{"norm_eps": 1e-05, "tie_word_embeddings": true, "init_std_qkv": 0.0305, "max_seq_len": 768, "train_tokens": 860600000}
Each number is 128 + 24 x the weight over its row's rms, rounded and kept within 0 to 255. Layers, rows and columns count from 0. The size above them is the row's rms in percent of the matrix's.

# layer 4 MLP gate, 832x320, rms 0.0464, rows 452-458, columns 160-319
size [107  89 107 103 108  95 103]
[[138 172 138 112 128 147 146  85 170 124 137  98 167 143  84 136 110 134 141 154 150 155 145 135 122 131 158 151 141 143 124 157 136 118 162 140 129 125 146 114 144 128 138 116 111 142 112 174 153 154 105 119 166 144 148  98 131 109 134 139 143 118 133 146 149 179 163 113 155 117 124 140  95 119 122 187 147 127 104 133 123 130 175 141 150 124 154  92 125 119 130 125  73 121  95  92 161 135 131  87 128 106  75 147 112 142 127 133 127 150 139 125  76 144 200 115 140 140 139 110  97 161  99 116 106 111 132  81 111 134 107 143 107 170 119 113 119 144 147  97 142 146 135 179 131  96 127 112 159  90 166 128 158 147 131 143  90 128 170 111]
 [ 70 100 129 116 133 146 130  93 137 126 142 160 169  89 132 166 150 135 154  94 134 134 126 123 108 134  91 101 146 174 107 114 165 172  90 104 121 107 119  81 142 120  78 126 127 132 110 128 120 150 158 136 121 114 100 117 167  81 125  99 145 131 101 113 113 134 120 134 134 108  94 134 147 153  86 122 162 127 150 173 141 156 124 141  91 156 152 159 117 131  94 126 144 127 106 149 132 127 110 131 128 119 112 135 122 113 127 158 163  68 125  85 130 127 147 121 122 134 107 112 167 136  88 146 149 111 141 139 132 143 102 112 126 103 106 101  94 148 138 150 128 102 102 139 123 156  91 138 119 148 171 153 186 134 121  89 119 122 118 142]
 [ 91 163 157  91 118  88 136  86 150  80 155 123 122 116 128 133 154 110 150 131 151 151  99  90 156 125 146 154 145 152 124 184 136 108 115 126 125  93 141 115 118  97 144 157 146 123 167 105 145 136 129 157 159 112 160 121 122 123 113 136 153 119 156 101 134  98 101 132 100 140 140 101 109 130 150 167 139 128 130 135 144 149  91 112  99 134 137 133 132 121 105 120 115 164 113 151 113  71 133 126 164 120 167 120 136 182 158 177 156 118  94 118  84 114  95 150 121 141 122 140 178 156 153 136 106 147 102 133 133 130 153 121 121 126  68 146 147 130 132 116 113 123 148 110 132 130 124 143 145 161 195  97 128 156 110 118 150 165 112  86]
 [128 133 167 132  88 127 136 108 144 167 113 138  81 113 103 109  97  64 113 103 130 134 133 156 129 161 127 152 131 125 127 142  80 158  92 124 165 147 127  99 122 108 157 109 145 139 137 139 141 123 192 156 130 129 135 108 159  82 119 137 100 124 136 196  85 124  97 131 118 103 126 129 118 150 137 123 115  87 140 139 104 122 134 108 156 143 154 109 130 123 116 140 154 121 129 115 161 129 147 139 129 159 114  95 120 138 183 194 154 110 117 104 129 108 156 175 154 172 131 110 130  98 131 123 136 151 122 125 151  93 102 158 150 100 119 103 127 132 113 127 161 151 146 150 125 116 158 106 168 141 113 112 171 141  89 118 137 153 111  85]
 [101 129 169 132 151 122 138 106  86 138 157 133 130 113 116  79 128 112 128 101 140 105 142 156 120 123 159 143 116 124 101  84 100 121 127 116 134 127 154 107  94 112 159 120 123 160  99 147 138 134 117 133 129 131 130 155 143  84 119 127 132 121 153 130 157 127  84 116 121 165 106 111 122 133 133 157 123 130 131 155 146  90 174 159  82 113 124 121 118 112 131 149 114  92 100 101 128 127 143 120 175 117 101  99 124 129 140 106 168 126 161 103 138  69 105 129  95 157 152 136 125 110 179 140 137  94 118 109 136 116 104 138 160 137 130 165 143 130  78  90 103 116 147 144 117 110  97  98 158 124 159  93 104 166  96 164  89 189 134 149]
 [134 125 130 127 119 142 136  74 131 142 123 125  98 139 134 121 113 162 152  81 116 146 156 144 140 132 140  95 114 106 130 123 161  56 114 162 124 126 126  97 160 151 120 134 130 150 179 202 120 182 123 124 120  96 142 140 107  44 126 135 101 140 104 163 195 126 107 151 104 162 123 157 171 143 101 144 103  87 111 181 141  93 146 138 105 128 157  89 111 160 136 114 154 110 128 137 149 119 158 113 107 121 110 101 121 167 124 136 146 130  92 145 131 145 119 148 144 124 138 111  94 106 149 121 110 109 150 127 142 131 135  82 156 149 139 169 155 134 114 134 106 130 103 120 126 119 101  83 157 150 127  83 155 132 106 146 117 122 115  97]
 [148 151 135  98 144 121 178 118 117 199  86 104 132 125 119 149 106 135 142  94 136  94 117 123  98 123 142 125 142 135 129 153 141 174 118 150 105  82 186 149 111 109 162 126 136 144 143 125 122  94 167 176 150 139 147  97 150  63 115 118 128  98 127 139 137 118 121 157 106 109 134  73 166 126 123 132 136 135  92  97 111  94 137 140 110 124 111 117 178 100 120 130 140 153 119 155 151 125 101 113 183 135 131 121 143 139 121 183 156  94 110 139 143  86 134 117 127 120 110 138 135 121  85 171 125  91 114  88 119 138 129 116 120 128  98 139 129 175 133 140 118  99 116 129 109 125 140 143 142 147 193 139 139 154 133  88 128 126 126 169]]
# layer 4 MLP up, 832x320, rms 0.0438, rows 452-458, columns 160-319
size [113  87 110 105 119  94 103]
[[156 102 100 138 155 138 151 109 115 142 121 125 184 129 156 149 128 180 140 110 146 135 146 136 134 127 136 118 116 148 182 112 136  98  77 184 104 146 155 181  89 162  92 148 152 126 122 131 132 137 118 116 120 155 116 131 152 118 140  94 143 162 113 108 139 102 146  91 142 105  78 110 141 168 100 100 130 133 108 138 172  91 106 106  82 152 102 124 176 122 111 116 153 184 122 131 169 121 115 111 110 132 141 119 149 144 115  74 121  97 128 118 128 111 170 104 110  99 126 110 169 139  97 171 154 113 138 127 203 132 120 140 134  97 162 104 131 133 143 107 126 125 143 112 154 138 119 122 105 136 109 123 115 111 106  95 161 118 119 171]
 [100 114 109 143 142 136  91  97 125  99 152 177 126 108 104 138 149 117 126  88 155 118 129 128 108 164  98 131 123  84 159  95 102 124 109 162 157 121 160 142  91 137 133 147 105 138 174  98 161 102 143  66 145  88  90 119 122 139  99 114 148 103  96 152  77 160 115 115  81 135 127 122 143 122 130  99 130 128 153 125 119 124 119 140 143 156 119 114  99 125 147 127 107 101 102  88 127 133 132  95 154  93 130 120 142 100 122 137 153 142 102 105 108  90 161 111 136 108 104 156  90  93 128 153 127 155 114 123 141 140 139 131 116 117 132 106  92 144 167 138 159 113 123  89 109 133  85 133 105 128 111 152 190 143 103 118 142 111 110 142]
 [165 153 114 131  92 144 138  99 102 126 103  80 149 147 124  98 125  94 126 156 157 115 104  93  94  73 140 100 146 170 145 153 132 116 132 110 112 185 126  99 100 102 105 132 151 103  86 104 122 106  38 103 155 114 115 140 129 117 155 130 116 124 168 117 119 106 156 106 117 114 139 176 109  87 119 106 128 148 111 122 135 115  93 113 115 132 126 130 121 160 107 105 106 100 124 145 137  87 122 100 127 130 156  97 142 174 165 139 123 151 146 133 121 129 139 113 124 135 166 144 138 143 117 115 114 140 110 139 128 111  69 159 120 120 107 136 123 153 133 170 142 110 103 140 140 109 125 123 181 117  82 141 119 132 164  94 154 163 161 146]
 [140 137 133 112  95 110  97 125 131 164 112 113 142 117 205 126  83 168 107 136 113 107 146 152 128 130 117  96 105 116 113 143 161 165  92 144  97 137  87 166 119 125 126 183 137 156  86 127  83  76 130 145 128 126 101 121 105 112 124 119  86 143 125 118 164 126 102  96 132 125 152 125 129 146 140 171 126  57 104  97 110 134 173 101 114 158 111 135  98 169 162 200  91 102 117 131 184 147 105 145 103 143 127 113 124 116 116 103  95 125  76 119 144 151 133 103 101 105 130 171  99 145 146 150 134  99 141 106 100  84 119 142 166 137 129 133 125 124 152 152 152 149 131 113 130 125 130 157 154  79 165 143  92 134 161 158 119 131 146  90]
 [141 106  98  95 155 142  97 110 136 113 135 102 160 152 141 123 143  94 139 162 139 110 140 130 133 151 159 133 140 158  53 109 115 117 142 147 163 188  97 149 119 120 136 109 156 159 121 102 116 134 128 111 119 169 140 134 135  97 133 136 124 108 157 139 153 136 124 149 168 139 129 132 158 148 154 152 110 116 140 114 158 144 156 149 118 132 113 124 140  80 143 147 115 111 140 113 126 129 132 150 140 136 122 150 123 177 120 171 165 127 134 187 108  61 139 162 127 146 109 147 164 114  95 128 106  68 173 103  80  75 125 143 130 149 127 141 146 116  63 131 130 127  98 136 110 114 131 119 159 107 146 126 112 118 151 158 138 164 149 133]
 [107 128 109 113 138 145 121 141 129 126  95 143 132 146 111 119 121 155 146 103 151 137 137 146 154 117 114 128 127 131 153 127  84 151 168 153 117  74 140 164 129 123 117 110 140 126 103  80  98 106 103 182 136 150 149 139 145 150 129 101 106 102 118 104  45 146 121 166 166 101 158 130 125 133 148 103 127 122 110 108 116 117 144 102 142 125 133 110 191 126  89 119 151 121  97 126 138 121 123 151 119 138 163 113 213 143 155 112 112 108 142 136 129 143 115  93 133 111 120 138 140 133 121  97 116 117 101 126 149 165 135 154 152 138 137 120 122 137 130 153 146 164 157 131 113  76 103 169 109 113 120 149 105 109 114 115 156 129 138 178]
 [122  85  81 112 148  97 117 128 181 101 146 121 146 138 105 121 116 140 165 111 151  85 139  92 117 150 158 169 110  96 104 116 147 141  80 124 118 143 106 159 149 123 162 135 159  97  89 130 124 110 128 113 145 121 110 106 155 129 118 115 137 109  95 127 141 119  10 118 126 129 116 146 133 112 156 151 155 108  97 133 123 122 140 147 106 123 143 116 149 111  76 173 166 163 123  58  81  71 117  71  99 141 155 121 130 110 124 106 115 112 137 134 138 115 165 134 158  96  87 114 113 128 186 140 152 117 137 115 107 118 118 108 145 126 147  98 155 144  89 120 113 119  74  97 144 157 124 138 148 108 137 125 107  78 137 146  88 109 115 114]]
# layer 4 MLP down (transposed), 832x320, rms 0.0309, rows 452-457, columns 160-319
size [102  97 102 110 113  90]
[[160 154 134 123 159 115 115 101 126  90 161 135  97 145 104 137 139 114 102 195 131 131 107 121 120 145 120 113 138 151 121 113 127 102 159 164 134 127 130 144 123 121 151 131  83 125  92 120 163  85 135 142 133 119 145 105  86 105  85 136 144 151 171 158 153 131 148 112 111 120 110 126 122 118 136 112 111 109 132 139 133 147 161 123 129 146 163  87 126 105 125 126  97 147 112 126 148 165 106 130 149 154 138 135 123 124 144 127 131 116 117 117 138 172 107 151 130 110 161 121 102 141 161  75 121  95 163 116 121 111 114  95 145 116 173 131 112 130 139 129 144 124 154 108 137 135 116 113 100 170 113 141 108 120  85 126 135 109 139 118]
 [161 124 124 124 139 100 165 156 139 128 112 137 111 125 126 128 114 165 120 128 108 112 104 149 114  86 144 137 114 147 117 105 128 129 145 148 138 137 124 106 118  92  93 106 118  99  94 161 143 123 156 105 102 105 132 140 103 120 137 124 128 101 136  65 195 126 129 122 169 135 141 166 179 133 133 182 137 120 112 111 150 150 136 138 156  91  94 109 116 140 102 114 124 128 100 139 136 114 117 121 144 119 139 160 144 132  91 109 128 117 156 155 163 153 157 106  91 116 123 158 135 118 130  63 145 102  88  98  99 134 158 143 114 141 133 130 175 116 112 115 109 129 117 150 169 112 105 107 106 153 127 157 135 170 152  68  99 127 151 107]
 [ 99 139 144 142 155 144  81 163 147 126 133  81 123 139 129 137 166 131 132 126 144 105 112  87 137  79 115 143 184  58 123  73 134 127  94 125 125 132  84 140 140 116 139  88 130 145 105 127  86  96 122 113 109 134 145 149 125 137 141 129  95 167 173  88 154 106 136 107  88 125 152 152 147 164  90 141 176  84 108 130 128 176 101 153 117 110 132 120 122 113 122 118 130  89  98 160 141 102 136 130 128  94 179 104 146  87 123 133 126 150 125 121 113 119 124 108 150 120 139 121 111 142 139  92 124 120 170 122 109 171 140 120 118 146 154 141 121 105 114 151 105 135 102  96 107 108 137 163 120 149  88 110 127 143  59 122  72 121 121 135]
 [132 109 148 159 172 127 138 120 109 112 157 122 119 139 117  89 105 113 110 123 150 124  75 144 131 109 126 130 116  75 132 130 162 130 127 155 170 132 136 153 163 137 131 101 116  98  82 124  97 155 116 129 123 117 141  97 146 152  83 150  90 103 153 146 114 122  71 100 115 112 129 134 157 145 127 129 166 119 122 164 120 123 127 150 109 116 196 137 141 100 138 127 135 106 106 133 119 138 128  99 176 130 120 103 129 111 116 101 133 130 164 142 153 110 160 144 153 136 119 134 158 120  67 141 175 103 118 147 109 135 143  99 111 106 130 124 151 109 147  87 106 150 171 155 107 115 124 161  94  76 127 113 120  99 103  86 149 116  92 151]
 [133 155 128 168 119 131 162 130 119 160 173 147 139 129 103 158 132 133 165 176 155 114 103  69 145 158 152 127 147 167 156  84 111  97 156 137 141 116 111  86 122 142 123 125 116 136 126 136  90 115 126 127 113 120 132 141 102 156 121 104 148  98 138 119 130  84 117 149  99 146 147 133 110 128 137 172  92 126 108 113 156 143  99 136 125  97 114 113 105 120 104 159 134  94 101  92 131 157 118 163 142 145 155 109 128 118 141 126 156 111 130 189 169 108 136 138 122 117 121 128 116 104 121 104 142 113 138 132 131 113 151  93  99 139 120 123 106 141 114 114  74 134 152 148 128 114 138 129 126 188 144 114  71 121  79 161 154 109 122  94]
 [108  88 130 112 143 149 120  96 153 119 133 117 126 164 164 138 130 131 154  88  99 109 148 109 170 133 157 177 121  97 108 159 131 114 145 100 111 107 156 155 144 132 129 145 117 155  90 110 136 112 108 140 137 139 143 138  86 122 104 152 112 128 159 146 155 116 137 126 105 159 130 109 130 142 140  66 139 142 101 137 137 101  98 118 112  74 135 142 119 153 101 138 123 122 134  98 118 126 150 108 118 139 121 148 165 154 151  96 133 135  99 116 138  97 109  90 130 121 138 141 120 153 167 114 135 123 109 167 124 133 184 125 136 134 101 136 135 140 118 140 109 114 135 121 104 139 137 124 123 123 137  94  92  90 136 151 180 154 151 112]]